{"num_hidden_layers": 15, "hidden_size": 320, "num_attention_heads": 4, "num_key_value_heads": 2, "head_dim": 64, "intermediate_size": 1728, "vocab_size": 8192, "hidden_act": "swiglu", "norm": "rmsnorm", "norm_place": "pre", "norm_eps": 1e-05, "positions": "rope", "rope_theta": 10000.0, "rope_fraction": 1.0, "qk_norm": false, "attn_scale": 0.125, "bias": "none", "tie_word_embeddings": false, "parallel_block": false, "init": "uniform", "init_std_qkv": 0.0248, "init_std_o": 0.0, "init_std_up": 0.0248, "init_std_down": 0.0, "optimizer": "soap_variant", "learning_rate": 0.0076, "beta1": 0.95, "beta2": 0.99, "weight_decay": 0.049, "lr_head": 0.00813, "max_grad_norm": 0.5, "warmup_steps": 200, "schedule": "wsd", "decay_fraction": 1.0, "decay_shape": "linear", "final_lr_fraction": 0.05, "batch_tokens": 262144, "max_seq_len": 384, "doc_mask": true, "train_tokens": 861200000, "max_steps": 3286, "dataset": "wikipedia_en"}
Each number is 500 + 40 x the weight over its row's rms, rounded and kept within 0 to 999. Layers, rows and columns count from 0. Numbers have three digits each. The size before them is the row's rms in percent of the matrix's.

# layer 6 MLP down, 320x1728, rms 0.161, rows 72-216, columns 192-287
100:527475517466538494448567514479552524589511469468478452483514514498476540490530473376482509484547480460391525520546483529457479531439500510501491520526514517537451503473483569497512457535534513491537469497474536539512497537560515419506525525524537471473540476534445448513466485491537462501
102:548530538568397540545505495456479499589531477494612538533530434530541514513510487481430448468543540524496557494534575550517505621488516497485472500481462475498471520450421474477509533511521477586420435434494481438492534512522499552515530492504499472449552490461496567509446523511521553459
104:496564491475556555486611427458504490483514475402485505482490542483519535491483441504495548467483518483493482497486556512528512481458523515484473488422515575522528526549488527509474464554541519499420524526416412457494517511486471479523469511550500526449505534525541612461501456508463523518
098:553436527524526510519432452478485517492501572487541535457438441491468518542556499490522497467546512516489511420532443577460442540477483512526411494500502509507495497495532502444481441578423467464512499523483449465561502449480506483568505468492522507534499482553555558453522517520531412537
153:597501511529510461469467530442489450458568530505543574483522562461530481553547541455502530538481537493484492502560564472529469573464476527529472580460411566586484487446451533432409475474509557463469566524458441469514575462517480497499505532433524493487519463503467567526521502482474514518
094:556478485459522517528494511538490450467418488485440528534480534505475519528536547508467495446490493543533445502535529487552519470593523520498512514526508483503523509458522433479531459567525565520504456449487494494540487476506479449451534501488516484493517434472502508464497484550467568501
100:509486453505528502485444508492585500621503505494500466450478472468518495539516511509508405466521546450536541537467507514519472494456556521397520495508451459540507497568566531489459483493494529428472572508415560429512451573402454486427590477532467481505548501461524551508531456499486480484
100:495451532521502527496558515518406490541464447499601560499506518488571574481517510495548465514450525510488540599508468543457500466550541497446476510451453502520433413536525549507520508517511487464513559485468420544487440463515531502437506475455452460532493548551462496558491532564502486454
103:465482576503453579475516536528474429511478455503441493465468459491474477471470506571536586439452451469489411433499448460491457434564447555444488552506575451515560455453521486431511441489523474518477555428478494417477524505547441517464567538468455527506551527468538512569479496532501553486
102:503477563530532516523484578450459420491486485529485518396510527540434520529502472513523479527507452599501567404559483555473460526452546497547522530552472556516491523481531510464463549509520508506479462469514451511567447455556523464460534529426471473445442566428544571479448516562461493499
098:539488489479472576491490447540454458463537463501464437529473473506550413477441451454550521483472444502518425434478502487531473535529471527496522406472416497561530483491463461491535446519515560477494467527430454513510505512585538508425493494550504495440509538524470472521463578482517558465
096:470502500461498533477515475475491569475522509463475457503534491528435522464447511500478492486507507484492514457508439449498417487484473523505553445490507513549470567532556548511534501534479534472456502488490465518484517494449510503457652490532490406560488474584471467471480389502424480476
099:476509496493575538467540453579540512539530628508535479557512491544506485454497582587528519525431442526548428460509531483460467519481479415467552488516522508470505516498530479464584460525533498472545501495567541518483542491529550550490500409496495455488506506483569560449473504508481424516
099:523502474508457526504491451446450427503466457536407542578577516581440511546495498489475479467423434588521433536453486469502477505575440563475494431488454517485505418540472528488380476544495504519470500447422512531499503542578453450512517479477534491552454525510526476434553466495496511518
100:488444481426578484431575509492531483543557464509567458530567494524481521507502488442501494499487474526528553439447526507532462420488462440468521508419478495472516526547528469561512482508536544560561482489468448546464496549429480525393409462541462471512448495565559467468483493489557539482
099:488506521530481484536469566596518565519507429502497505573493504583437561497478495480478505472489500519611495494500458462513479491465489527496449464544479607444508491426506500484499537559593500517528451518523472532466468466510346508481449421512577581468485550456426468506530568595478568512
101:472527491537505522534472556530536473469478509543513479467533499513505441498459491487483534563468477529509498507441507461524499513477557516464465498557530491393509471501478484512467470502433500503535533466566577505497498490488518485468585463534483523550415530468499504546482509515515493509
097:466568464429563557539504493526533446502463548482501436395466494507438463497503482502551443579504463475518485509522555498430512490483495520443506487497427455540592486516513553536500507462500494495510481526494491488478542481492554504556531485445508475525483521436509463502519531473526499499
102:459509519412487482514484468510470568534432465514486500545507498474521559525511520513524517416525545462538586466497550497503509499542464529562462553481523586485552475541492466488488519456463522543491491538496493402447537397447481556484481470499460513483486477548494440497478477447537498539
104:474409511492472494450492521479531501471478457529501525543554447469426579538521494529465501478479521486489459424466580516522510509454510528562508526549543504457478501487507488518527419473466494543447526493470516534466475495492473468497568453405551489563461482535497573423531532489477560508
096:486594519507510502496437500506471487564464504583504441481548427496538497517406488575545450482474511492433507482509519401594505562499522500479487469472504541486463512481569425480584459519546527501536448539513523507519544464500524479539480546544518498480466531469529552502493564416484490528
102:518451420495509539499430508487513487485534565520514511539533481510499502440523496520545526578496483557475461474529540496417524504524559426545495586466476596503460566526530576398477476392520498481522552482449478581510522456507427504489517478514461483456499470467519502526531452467438485497
104:524431443511493545518502524562461471463501495510479538577548445532493489505526498548485501523511509494517452484469506532476465602488522536490430477444488518460499489474471585520533599451482491457503509482464512589509549582522466488561508483474474483528447477454496541546524568417492527493
100:507546538486534432486452517515467532566571523525523470492455491558544571398513460478598491574479509454499533466448466456470509526508523506504552518535448502513479499474445494471532546556507467538491495491474417509495542493531565520515505507511513481481562528431411543553524440534502511482
094:472409562435514469519530594482502468491554533502491476538412425511504477517575450582495486481540550496543537491503482465508573488514454489450496495501519541555501552543513501481507543480489554506486532509497398491531371498465499513459519501477511517496554493510533412582477473562546494466
097:572521496422535447528561524534442529462487597476447450469452469446527517501496504486517510515490494460549551490486508512496494487494452472510472504514484560552503525491555459567524458533552532488510448475434460555477580509476542575470473498471471472517473496548490433534497499514548523494
100:511528536522564501451511423429534478464486459503515527541432471484462469519403504451513493506465492482545497512553478520549521505482495535489578546450543477506533502495444453493467488528544558496526501551518447496462525529490451479480492524443504478496517529505517486511576556540522471471
099:509437460546478458443466527530419550539524452589448423541530469545576544471480475448500540484502499550536493498504495554525534490534517517391550580492565568522423482509473496498516512612438517544553476507515561500487524506528533462497559399451618409523444509514493504513605464538436481527
099:471437496492542477532497471494515594481482562489491485587489491400503519489493467511483551506476449470445504476475522593433442550469462498436545476492508529473464550564488615493574392476490549537537521469485470504418484530483551567441582608488463438479443497469479466428555529429506477514
102:506527457541448504527405456439541439497550473594507540452455479602562515492535531436545495524483519624480460460520500511506517518549495476453508446516490527491479495486514526467449520478476526511471528510483465503482485416559545485498528536532532512412465506550461533434491571503501521533
102:483416436528427454467463488499436404531511521498399515457463500511537432571533513539523535476481590458525511571520477556524494475526517485512544516529531532461498560636517482493491492563558491462476476555466460421589460457495529522473544545501490548509506550493465528494512522522541560438
098:506485456523441512470472426460450473438435455536488545590514534520510524506481546523526463481493529510465504493540462480519463504432531463568504510490504495606529487482479519530549490460461501495497582450518524427449485469544545476503543496514581554517517548478517498533528476536473511525
100:505557495509472476506503519525513469489471465499539473516494561530532548619487443539447523479547519446559468467484498507534511516579433493460506519492536507558508479481593598545511500508505491542484479554533498458437544577470475525477437487505559446522515475545529510542503484465556521476
098:528502484491530540480496434463517515504424424529484533556517464518489513513550495466527483502492474548498503434352556512475429493513533501541499492492448546478561515568453456508537538463560510460458515462476488467492468494538539413529444537518457520464562504560516459513479501520459452480
104:525540514547467488441471496470559540430481516535557514507473401492511508432536563543504410554475542456475501399512509500485455530508464475470506544406526496512529493543541532580563467471509568519499521510534532492454487513507474472505504494516528485453531473466502450491509546431439546484
101:528500523516444457462541543474519477511506502542508527461506462496500554548465484518560479540484559468473477513482448439528469487497494480476536504561502552501490467443473529477444539585467550514554439505500513498445506464496486496550433489491524537514488532443511543464433455485516574433
098:505505421491523481485496539493525480504509498524525455578547500537436388528374485476464538436537557524498486489439470496515525512558492393573470550423522497509550550526516512534471453499557437522491483442481508509557460535489488520564474473585514432511486548498540505637466419482584498475
097:554546496560507440528541497525473455564478488497442535537450475536533504500517519576539560539497527531490436493490542502547473510475509497455436488398465518505512447538575464505490445465457483521584521499539427508482493537510486536533501489500538517518499492542403463464504433578514472470
101:435491539459489531521480480446517499511587546505481486589514547482410449439457563494471502505451542527502563451471474404427466496551518578497498477505500531395522457506513594461486477555545519555471540503515464500523487477532498443416493489492502473523534479455548550509429478484501447529
104:479477530481524451498559569487516526506504485434471454409453425548457517517526505535568519462493513478576513480523469560527595506426512526549548491530483573409519557478512505480449513458513516547434541536576452513486533457568495447469536433485526514491523491535602554441527502524480551511
099:528552484438567448576397511463530549531590531558546556545483556549480450483509495431531470470552534496441490473540512498486462554454450467500493492589516474454513510559486526438494494494483479524496432471484549466516535478485483474544426470449518439492528543618428513478534511564487537472
097:501528501421513525522518555511534578502510461498496473514415470586507507516488522469449533448504479454459456478565474502518503464483547418527497483529399487519563469468430446479519477406508499471541509436525560395502512548511472491407530438514560457463487431510415491485503507448459547404
098:447500532584465481455499484553532505482460443572538542528487524549445435519541489480554524517531416428487515440464501463464471491535498480477478508544432465525526455462480431489480508475579606423571484492535532556457433428490528553525575406540447529555469544459535400463464562545484574553
102:527545509560485457485482521505429473566486486472426524451445492581509472448501596548545397438479487514579544506488464551449550491498587505460442474582511525587451477557534462548450503505557534465495487462474556477437512495512491508544442577467527489417545474449530513531516601563457514489
099:502343564564464488505575553547493420472428518438460478480483505459480490523464569499559489515515515521454546471520509538434493508456467506535496540500534601428470486515555485499502453566474466518498496543476477483471573500514496500590569512498515460452489437513504497526546534433552492521
104:471576560525511514456461468528491558422542515450514540557554509473479409405513562498518458465520508574468534521553513480513507477481437516501434489491567515477524551528486447509554522435529537526445559494535559463434522515536427495489459512489466492463515508503531481471489495481469532517
099:453537537492449452469402429462481563444486512518484537472422495471475459431513502447432526526518614543451503518488508419438495439461466472488468567470494463496502480433479524450494534539540584489460503429419521565444463471502591491545483473519513540525528542485517494503483565456525487463
101:546498465496481461471484535527515543488501424546443571535482521457565494472549488520546519517475597521496504457580471524470510470502541470486484478533479463523426463469496444572514507527529521459555538475465488517553510435517487458484493503468517519496428505494420476473423565478503452569
101:534481549525499467405517487551506446504505429464456501485398526434592500543543511458530437588555451518505439517507458502482529524478509488441475454505510508532486549542495572529468554455538581509539495496515516458448516504474576477490406486499524415493487510450487527418534525582552576485
096:551554591555486563464477489613454408511481504477485423397513566520467521461518496516447578520532499462429466519509447501502512443534524517547455513567449505503485498490454499464520496449528529483465529471454489473469491559481538544488477575541504551556411514478527514488512535570444448520
097:540461484435402511508497567492488563508532483493517494466473394569559492510552565519520519502478446521476499447511536478493444523474510517520496483487473553490497551489524433518541490459586463511490463490422428422474508478547498502435497454483464539467498453507585473500573395491465564471
100:445519563500500477470542457563526522497529569540492487468455567440538491528471503502505465544558533547526486421507499487500479521455476590520472558487437499501501518434495473513506501501510566528579478560432505418510466457438612477509493502522442423475543475495519413485497436494496465505
099:549575571452466547506458506571503429537515494510500476558462470486541529501510498514516542496471525485526494524468509524517443531465512474481490544453403480453514507487495535515462550458523406573510490450490547478502441552501527515568470404537499485497514470528541534539456522503526509493
101:540498512467539562553478455470482587469482507437542464458491513500546531468510495475475580492441444551525468512521521518548501426473518564479442506513560448522538541538538509557490462559553503510557493519548476559461521529578411569553412509527572506435556478595512456561568525455591511450
097:415506556497532540540527474548528588462469531408461479530513467438516493491452525552473519506496469499502490497550527489445490424539503512569574489505476523470602541544578479459618424430561423566505489466556472495419515496494528511525469556425478446498508520489473472494422433455481498485
101:481486515512516480573462525477575514458570465491434443495470463504401479494489476518468477450442460485536441603484483497490474641516530525522564483522444444491439520508503506551470484574559486487544421489487493456454497499481517512546509518466497552493522537490528487564498463582533521468
098:491519526545497548498536467495601493438438470519528557527538505538497537427444468537510431579476515505506476517518466402484411454481470532509467548458520492483501562490469420509479502527431451484486476485550487440517429499496488515572490500617533472526467510509463521535541536505537472506
104:502530417481519453542480456525481474614550522562531493525457526572477476535508483526525456596511494491546403483521534491527414530534432499520561504502384543537510539516472496508463548468560493516546483476481511474597505431495509507399575445475582508474506488433493550478524544402457457432
098:543523532522527539506464424587568503562494464611465522502495525477451459533528446535507540514494467519576503483501569530554467524425512471501420496512540460411538538481525474434484437493527503445496496456458527486468516460551585517525506523540432514506547510498517496543557523502506519472
097:503501474458456535529526479507559502440492536417558435524537549434467457568477496471516510491538464500559489486538505511554452515474488414581476487460507537453521455435503551517538450561426503475590460573554427507507507454535469530432465504533486460494488480473530544475482422437414499474
101:537474431576502511491483503515502496466498519490500468451466515516511415458563534498494593573507531518537418518461524545467429407452551503553547472538496551511476548539444509463574515524426594455548497500572472456508532447410415450487522499504421511503417490474451516537579518469477535528
102:497519561514538501532515437554450540502562476552541431543576479535498491581564435511469576496566496506492479555444401554484547508501527489564503533501493512444485505514478439485533482422492492509472543479484483447521556572522499491479489445492499493506558551486552506463517509495496501530
096:518556464508496564479551491548540456542465477494478526501532505515500545599514543475521475516510510501468433513497546593519506540509459390571510510603491466509568489504511422532459529529409513523445518551488515499504442471544453454510493473468496510535511503537469435441524581460473481488
103:506491448545564501432472496512394482506401494478531576458459488522535447461548497460584524457490451531546493518488515499499534509529500551513512535482507488501481506469491477514387554542448558472494506451518483478451467551501412453538502475510436569463512420480510515470527594482508578447
098:427530496507523466516559433559545502534511496483472553486537470446525522430527531456511474474459540506450579469491446494579523418564498522466499506456438504503619554459466481571545445508412563427502444458517570533425551482546500500499423524548456522532484540505479453587516456505514503482
106:524557461504491462488382483490514565513534468545527440502498517472480499478412493443492522512569487556486567538499502522471490450477437501553461519485392411582467489458528487560487555498498528539461436502542461459540491509494469484493544546544482445557510539519521463505535526463471553560
100:509492501473553463462534491498494500479569436521473450499444447510488477544546531535525516552494473512555489530515528584496552530524473476523520530490490453518484462516525491532500473502549522573419575536559488505572571482528514423455443497453524555407527536523521489521466460520442508540
103:549537461456588538517517449503499419404529488464421488500457531497462503470410574537529561482523569478516518524512553551466474538500525518577407563397509545557462465586503529507580489424495499540528509494445499479504424460416520547446522497459596483515465502433557575505511475517509527466
099:517467544513574540493513524481543484495409571528533490532519545431481460481541438426550495457472480579550480541553483490497518468498583402506519524556454507545525571464555477394452517522495435456519521519539499463452547549463532509440543481528430581498493565468506404584580532506526596462
098:538531433551545541469513541527571554499510478528472532530536496496545473470538448469445489417507492518487525502486478558570502563513563455503500428443527479415478471465492467433501555515473526500460472500442496435501506576486509484458535529507494483521579498521402498528518515596523492479
098:474506489478477541533491428455424479491487475495511482481542499563488489525491492503476493521494550514484519535529389548565499512537558445551505467470470495476484496522484447478501519434487426421532512524485471480573494445516535477539486593457486489524494481520460558471513472493507511498
102:507537516491532445567536468568448529407455479569507546558492510480552560520534523548534583517434504539554480485504514544485500486489511585566475520519474423494487484517452457513551493504537502513378511470527529473518512432611483483498453552471504508451481471501563505456447453464451523441
102:498536521515461494492577461494452536468452554524577433455519482492471566504480473491486501471530490427479507480449469476462469475508464550548492492452529532466527519508462506532422506478584560472475509499526531557479476471478447446531488481448574489529528502466426515553504564445477484497
100:495532466501514491508558507541561509540450502574515519501535489452559517529461500508430419486551513572518577481466464452468481504511459486441527481468542521510578445561544496522537590541494535526478494503535577552500529505492505480525509512494533515543550481512436519484484496562458481485
096:493455614489482505468532544474481512545577549445464519415456487548551482527535554463515510505506442506431490493552479490540517536461524508515487528527493468472462436539504432460477549493468493466479412519524435475520493476571521511518503512461585571462487491485493397472480518485471489432
098:513458483482512465515578459457449464486499511511549521529538529534511483524554456489506528501469489523485495526478423501473477551442485489474509563572511620425541534493456489505459522506454480512521450439496505499536515561506492564528497559472518480520535504566462517555574520437481480483
098:560535519539477480498480492478465386495557475534520454453478484488564521456483524494466527548516465453479512446431555538540449559490521458498501529482479422506522486497504497468461432465527547442480492504476553450581466578494527488422543538587483523431495463448535538429456547565488467430
100:526530537514457506547472567513528582459554454522463572463548459489481488473505514460499506467533518369494526457542484428516550496551531486468470487486444550459461491527564543535542535510564466532469558452516475516485441596413459495521523532506456526527564513567533498502446492473502393416
096:533464503494490454485510508498482509462435523504515471554560419538527531505449498476502516566441436530438529523523463480528449461515496488508551489516479458532504554574536554516428521468520428505517480475500550517515530504489519521531519493473600495509518533460475447514519434534476545440
101:509490482479567455500472579505576538498505510541491513576415528515527538466536498476521480548465488522431561484489462497495458528516410488460529464456483500535522478502407525469478467442584475567395497530434541511578518516510540482534481535496475494456496505601505634527558531442514434533
099:489474525480445447510496484519504525507485479486496524476460538519450530499525511453387473486488492432490449539540521511500481501454527445485516484427470507488563526518466496569498463467504493478512534403508425442445430496462525527514502481508540430459492477568567521486531463497441520478
100:513515545531512596497602508503557546443528476493449511483500557541566482473569553544533516526585514533428483506504512533525477492471524488478548574487542570485489507497498550466456473451510409503524571541538440520445525512575446484484523503467509494537527484497424476472469460496486473545
094:482520442484505538465502501479520507566497434536516535492498435517487470471487419517541471460510524462534475491547479485486519529513507527527509497493435557441436503458496449480503529539532493479548510449476520513480462529489454412520384529487500545506495506529519452540433467529531472455
099:470498463556403465537512528383483568489526452464506534526523456483425526557425489414520453458447501426450482557476507499502510445505488418469535485469489555511541445569499523491562467556458560517485548490527473456495530561447546482437510514488524436519501483465545491485500521565513484502
102:539509464441484471524424522550455536501384504466470464633524527498510595528502502497466524514479505470540511512510490544453458576467452516543558495565510502451548594480514531467544552519565470465554597381495489573519473501500549484497456484467519560511599507506493502567499521469467504486
102:490503480468497571533466495568550554449515491488459475484425576460487537479434508505463507484527552564594517479519417468491467560535565471487525532553562532488495548562528538497486464505529530475507534502469545493519364482498488539431500574569502415504483432537577489432435533507480550607
095:458519499471494459505423493529519574493484497448474491463524482477511504499446546509487520547518519453559466516497565524491450499538422438532485498585546494471504508532468534475480503516491525485471504576501556496488425515535437490434467463494486488533493552454502475427512512510434519573
101:496465510529494553451437450474496566483491536486455486446548530570525533489491559496406475490517504493490538552558552527559548552431514552527441482560477509507509584508572492521542477427494513463465501497592464436492488543478468479478494473578453472548501518560597533553428426411459481464
104:528493553477520479545489565491476514567541535512496489530481393545521521495440569459509481526501463519562437523511516562542499495513519452454534551506540516483563489491492463578538455523546561519423528519479481523480462531534496566506489484492493512499458523447529499521502498540409548527
099:501538490476443467475547455484554546482484535489535476553430477478528482540502401507496411539597465448477475553426489520461516560452559539450472483519508551469499444483440487405513502501485481503510494540465527563446482487500528482495518506518496489561501489445468474442492480426481470541
100:484495511514503425493503528480482527473457480477469481571512465547542471443519401509497558493541466466454455508472501463493526491562489500560524477536484455463500449604550469484550507447524504551541511454541407586503591515460509543485538457466490488436515486466580474495511433451555516549
096:435496506509528484468503564535390572409520537499524465498477488443503515572468474540495528521542476448442465492475479527483580437484479650584499501553515493504466455504468574543507575416456515518396540462510493397515440487486587521506503566534447489506537517515477490533443512510502453436
100:560512531489521542480507541522519485454488444526525398489491519570563532503597449449498522437551539485488459445472452549507504501481518511497438479459513491492493497501515487494521555527417511456463549503571589495544574486488494441562535536570481511583498458552563467473459498513435548477
104:504456448484449533448523455463519532529510516406510456458510532470503539541498487468506573519520545443487524512541502511502506529527475507544466482499472499520434472509475435523487515533452515467486543479482495485468568540470540470481512542466489573508483511475510535523508529490499481490
099:491512523467486497477470534539493476517480502476534491547461549536549582435459497468478542516474436513546583462456484521467481545549525454472516452466554448520491529471500512518494466508527527478495454484483482492532489445517450491526533533502370505525479492599489492522576464475516565483
103:488448537563541520571497593458477496469527498464504551552525459532520539477522569560501521525562507554531475438543476505492484506508478514548513490509474556503474512530475478575512465434452519470528524532564459523525560474501476391497527496510476557495476503483642476482528502494508604538
097:463518446509487519491608415570482448498417453462495524508509455449525478426589528510432505469513532466473556515500541526479523533507447546488474496487536500468492535496505521518457526476592508511513482420511517532479464516514534461521513514500485478478402496474514519450457521557491504503
098:518535482514474437530468490450505488504451482542532504499442493526524540440488480512537551481491488496483532486500463514510551458425486504514546481539466557489467530417541491474512509482555540527508482513550500565484556488463498508569449473542461535505544489539545543517479435452516554587
096:491452451513514527502548515528567477581470502467445472579494501499425458465506491477509484487560492517514539532518477587454522466549500521481511464398534513519432557562494509519484546534560437540538537527476510425553534474539531473414462512491518462494469535601505490515544490539477442469
104:513491559454482571478462438520408493545466418499491428541427511535483497601518428453524473502453477473508569533430551483526503533538490502566473515477514519474531489467508491513536526503488459482513584502422483530507459505501491453510486485518515540491481557519525532413525513459516514512
103:535575510574402524507531474531540534482526523420503468507500466488500505526464460557582512565493552534522462541465484500544482497504472563533484537447555521498572490477545472458513398494479532515567545429509521483496468521531500511498474577481516453463464495509491513543463537483483495476
101:526452498514464511550492488456459425429476401446496508519465455475553575541462520478561529456497523521554529537492522493428457483556511461474491497492503475437449506515523495534434469474466426529513458482470482510470471519485527535442470463503598476525558496532423534493529492452468467479
098:534462507538555468502430532441428427541497545523460473473465516532500451463488413567524511534546587488517499527530511591478491556481470532472538546520548549439572495488470486501444545485534526458569511480494507511486462496560465464575525506473454492472549488512461495444489570447558577473
098:485464508505475514588559571546553491509559491506545509517557545498431591477473508436442501470442460513515464502517523502452552543473481514489463497487538553523567518593546471449465586479509534417532440472503505534492544499505479517441507500434536491540581446514446511485477497462520460503
100:515459457491541496543430480471442406520509485500440471514463432449468457568527502518504575431445491483474497517523453563504477472557545503480523494465448580520552475509546460515490457532501488555542529561545453469393536585491581580491550508538430513366554513515475502514569375491492500520
098:474468506551540530557481514440498526471539471466521448521454554472512474520473479507455419419545569521558535503493511464508460482479480533483553490478462585509517490489470522484521521486481512508501475525494515511434421561537438495467557548439453546475524496460536520465482476419460508523
100:486478512517512525519406494504479459521450519521422440517548586523463474477499518503435539465484484476500554504471466535549489481519502502499541500541497559513484524454497569405444527494481523487491524527473492467499532464524518542513399576507517463521513431481438461495498453476441550473
099:460514464558554471516497479536479510478496469558518489459481511590464495518481462447432558528543530528456489521534483473462488526488501488479542448538490466535505487489539446489479472447502540440542445449555542397477497544469492523513505512446516548481498491436522568538532529519507433467
100:443474514598524549501506533531422437513516442487483446537541478486512577537540504415511560548451519556478478484504587486498476535495465526505458531460420500489536486510477481498445520464493478517504530438473473532483450529400527404392461481506555593428482484456510510483488470393530479480
104:518516533484508507514555444493527548526507521527482491542487529480539528548504483531529544510420503613467504508514458554477588449454527534519384516469441515521480513543478544508512524515498598446542411482524576523454558500582477489513421601485516536432503502522445481590528528522493572457
100:444451477538507416520461507539417488570488548476461560565544503501473522514503519423551510506519511522483494504562489466516437485515570461554487521431491510526486471502533613483486484465497523506558518573461495572501473433534551476490491515543580475497507475484584483503484491410461478554
102:557458544463487461489492513598506466464534501536457483530518450588464478483440549547481506529467529500544553593520514553490512500508514453587501546511420506513528446531520542624461475555534554475505557488541491509475522509553537466535565392452434474515445469471555501428430533493397567488
101:462546481473451513554507452545464530482532622539572474568474514496436439511467570452529572503488494578448573471512556484449430497540435542474531451478528508515493523483480458430505495510527561437499534487530541482483509501537509479498556520442518485546540453459488461513567519523474485537
105:532502486484534554530448552435538523500558484493463500430560467466477470434541482607522516537516515564536494485508506506518476470504545511594503500496513442478544556448486433527483486541437502435535466433524529518447488477586475502420560453538542554499477504515494485560458563561456494416
097:508520559487546482598509514493501495476527518564541520505521529447478529464487494486465552451441493504496468504448479473494442437461567530534536506467509455535447477494428513508582574480510555418565505560477482442415419538523449525463477469486451515530538493494523460519501559521507534413
099:445512552524554518547442461428513528501437509566521524519483538468543514535451472501464532509581485477513453533517502512501515494506502471516502472425534481504552535481459534559506477489541480491547507562513422409517458545446475506431426506442567499514489473522527526474502490557484529525
098:544509570459501580509474557508575488429559474499593414498523484556479521497546494535497508455438465543587511571510496484482434556482463477526494571469518550486527557599520495512489541487518618529449606542567488453515564489490552509543460518478489476564515531465496473476497476452484457486
096:391463522455437438522507529523571498531465470545534426465500494533422440462499459536490496464498494437428550506444432453530563488538442493456489430506480477517446503538484483488474537432495520522525469444497525450478491531519472489462464413523458538516496506513448497488569503498491439536
103:521542562514520548519572474487453516442436555517426591447403510510568471507471554560497446515498550533561483503510493458454458496495449498469500537546422478480443495500488528475452494572516524451466518579481459496514478513453502514474541483538492465534589471535472530440514559498464485486
100:490540505504569553474538483473452548498518449487426542485448494525484421523455475509463498517405497544458493451450540489562465452427429544409510508522451502495469538420512504540455492494495572547468563429530489469494557528560473477530469519459488504469548526495491478460535431510472507511
101:515498501514490433533475497533459496504481528483508538530488424556466352461505440494539487530433478447550463442516496502551544444489478485468534553471479454454486472480477589561514465479469507470530558513565549461467471437524527468381527533571503493481547515464538569512521524491479479496
101:497516500497506534483562523495475462581571504522542506460490494501515449474570554509490501467446463461502470454532556475480491480526602480477506540485516534500527479565556415548485561532547404553490551560470531534554549564515469529448492415491517473421470497494457513542511473591575486545
100:523504514487482525508428484485485499497524521470490476483451466515587490520507497481479505456495512474464494455498428503512517592504536477458524537563473499447547598453519554534425565448437550536531458483435452550480474459519477500522457529456474469463462502424483484497504545533524477464
100:495477531478524501497466527552494435470434514462516485456513553505535530541455520456505506505522509524453530449476453528465482487556462554498483491520508484451544519539448497546447539523479487496499521509581493514490524517483558534462414472507458528531560536497503473487544543505477510560
103:561549451515522496531525465503477458516524529469508507487459536470450519500494455481484505514462451479489520485480416538489519528506489532514457476465582473479575485493493478542522445563511468536521515503421530509490540496497474527470505418507502505561464519488438582506505582502485486505
100:515440492563459497455533549469487459496554512565517537492457585505434521515489540527500504446492512449453555494525558484471491512495512553490438556430484562540542565520521430508475430470463452512556486412435479429401466487491446449499478526500415452507447539528549459515475498505504545532
101:522546460471561494512517550542568416521523491516584442495472537518497514501477493498488497560526515545513556476548574478508575503535511465451503458501478451426559473513487468556522507464485505498460511513474462468482494579555538525487508547585459476488517481541531510422480538477547441436
100:514433563489582516559494553466468555576549527488503500570515498538511537511438459521454525453418466469561548447460468444467541491516470473556556527495509468496468517472527520457507508550497469544551458520450520521478520538483483518506478479481508466531499463522586411469450451575503487498
101:460459440485450469455498492538413449501467456567503472372501544506509468520460503556576495496501578371488513504509485509534495569518502535492498484497472456520528566575478525527532526462409510467482485495499562560572535488426578512505519547583475433488492586501475457485496489559510491525
098:517491433549614569512488555522562493469521455471461495482472552421450483515478476491499542563415486488501556485495493454533486496529518475466504533562482500580516624455540469544507461495472512507551504490460563542486489489518452502584513463507420485527490526512442488473469462557449492554
097:431464477460523505553521531462473483535497504459469453447501461518474485502461483466533472451582475505492565421510462525535498498555520474508518502548525450474569514527535441536438493517533429414579460481510508408474527451582498565469516483477414526553500501471498370527438509485407491514
100:571625547459449532482481518587508497434497471481546552441486477517505489437464480484504559458467549526539519519461520580524490512499486513456498491565487497474507528523536471514497549479451492467492572590490548458474544440529498541484519466452469516477514471529520500490471443509462556443
101:491541546474404432502528515416440411479562566480497480477555461436601528472505488505391521552477520487508443503575544536511496522524511505446521484491548475519444498449499547552527476472558429519512525582567462478463512500485537488439468507415486515468497479474497481451505509464453485517
101:513454438553425511508534509541478464561454503485451496533574476466448473537575472519538468465481497493544494479404476475542479505501495487506476473487431448477495470479458479457574547482475485495504417473591487482478536479523501552486494517552489484465480448558508486504477588519477497464
097:480462519495427526478510470499415504535479543479459442570443469505416458504517507527431484595458489540563541523494480484457498474556469494571498494576485571454545500549514508478492588490526556514483488498494485454446555506468569555565478463499521597498498456457432472452468461540504402537
100:517567474486512473480493548511479563482511483532534485555545505512433426528495547521401391446459515484503514511522499551454430467511513535453409455525507454502472518507552519512453502535485522495478450504505515477502425436422513515496509492486500532511470429454388454484505428504461496493
102:438472494561479486515544493498566523486518484479523555525462565478469431457486513518551496522479470534548499513473498506481418448524424487499513543525517485433510545485535439512527461530491546502567456519411488453475491509520479499593570496548534516500527449476508501503536435485486467534
098:511421532501498460607426503461553515400413482495534505576574487480456484490493532514502496468545547525441511518467523400512486469487548555536503471465570503545501491557533444534488535549567538495451504547517444517543437432486442494513562455522501485488522512499502499592489490469542493479
099:515534464538537480467455507469488519524551503486466541495465475551513459471545544444478570565552530492541479477513577473476566502454517496480444530503496404459522443486439491517486569510568457498467471562497541419494518470469470485485519479529468530455499463452421553594473462504548497531
099:516522552509475556540475534484518543452445519565476491446552492476542505511443530455501484542496496563470510510512539476522549472504558520584495552482542461510483492534537488478561495557564509468500586497499536474488471413488485500546461475483481545460528489507532499509495449550543434536
110:536477485487464454554557492484389546543519481464523427531573491492541580515485551444477446524501545627559442505438411549532490532502524463459512589435450568476540485463521534519495490428496536592578553435449538483538412573553520448529425497486517465447544438515415481503499571470485516519
102:557538543510552442465478501511459503529585554560505507567498474469513533510489488549503482448522531492559485495503535564498510454540510502532522502538493461536464558514532526545532508428592459578495495507487546490472458452535560439560510534507542520526541454548506510484512529464538460535
102:495511490524481518444455472456488469634503528437523473424463541460536523490483521541526509512490475540530537485562487515504540493483470612465566461484437403560438574472524500458587452530579462494567528521520438493537515472516507558475432523425501442490507602514623511436432635503523581561
099:587453527522464564463448497525493568535438507538549468443463532437475519455464540449533480523462500526485504513452476525508577460525515554398551529545515584538453520447510514528440567542539492391507471517523564511483459518534481451497631490427480549494536439568441503446512452535490488466
100:426416504498505518543519518488453426498470483487556523450474497499513530483527521475515482505502410495494365570610504463520451493515454442497576527457544549584459514548597481412476457514555450524504524440458554480565513506463506495554419477529434433520500531526557436533569445483503491539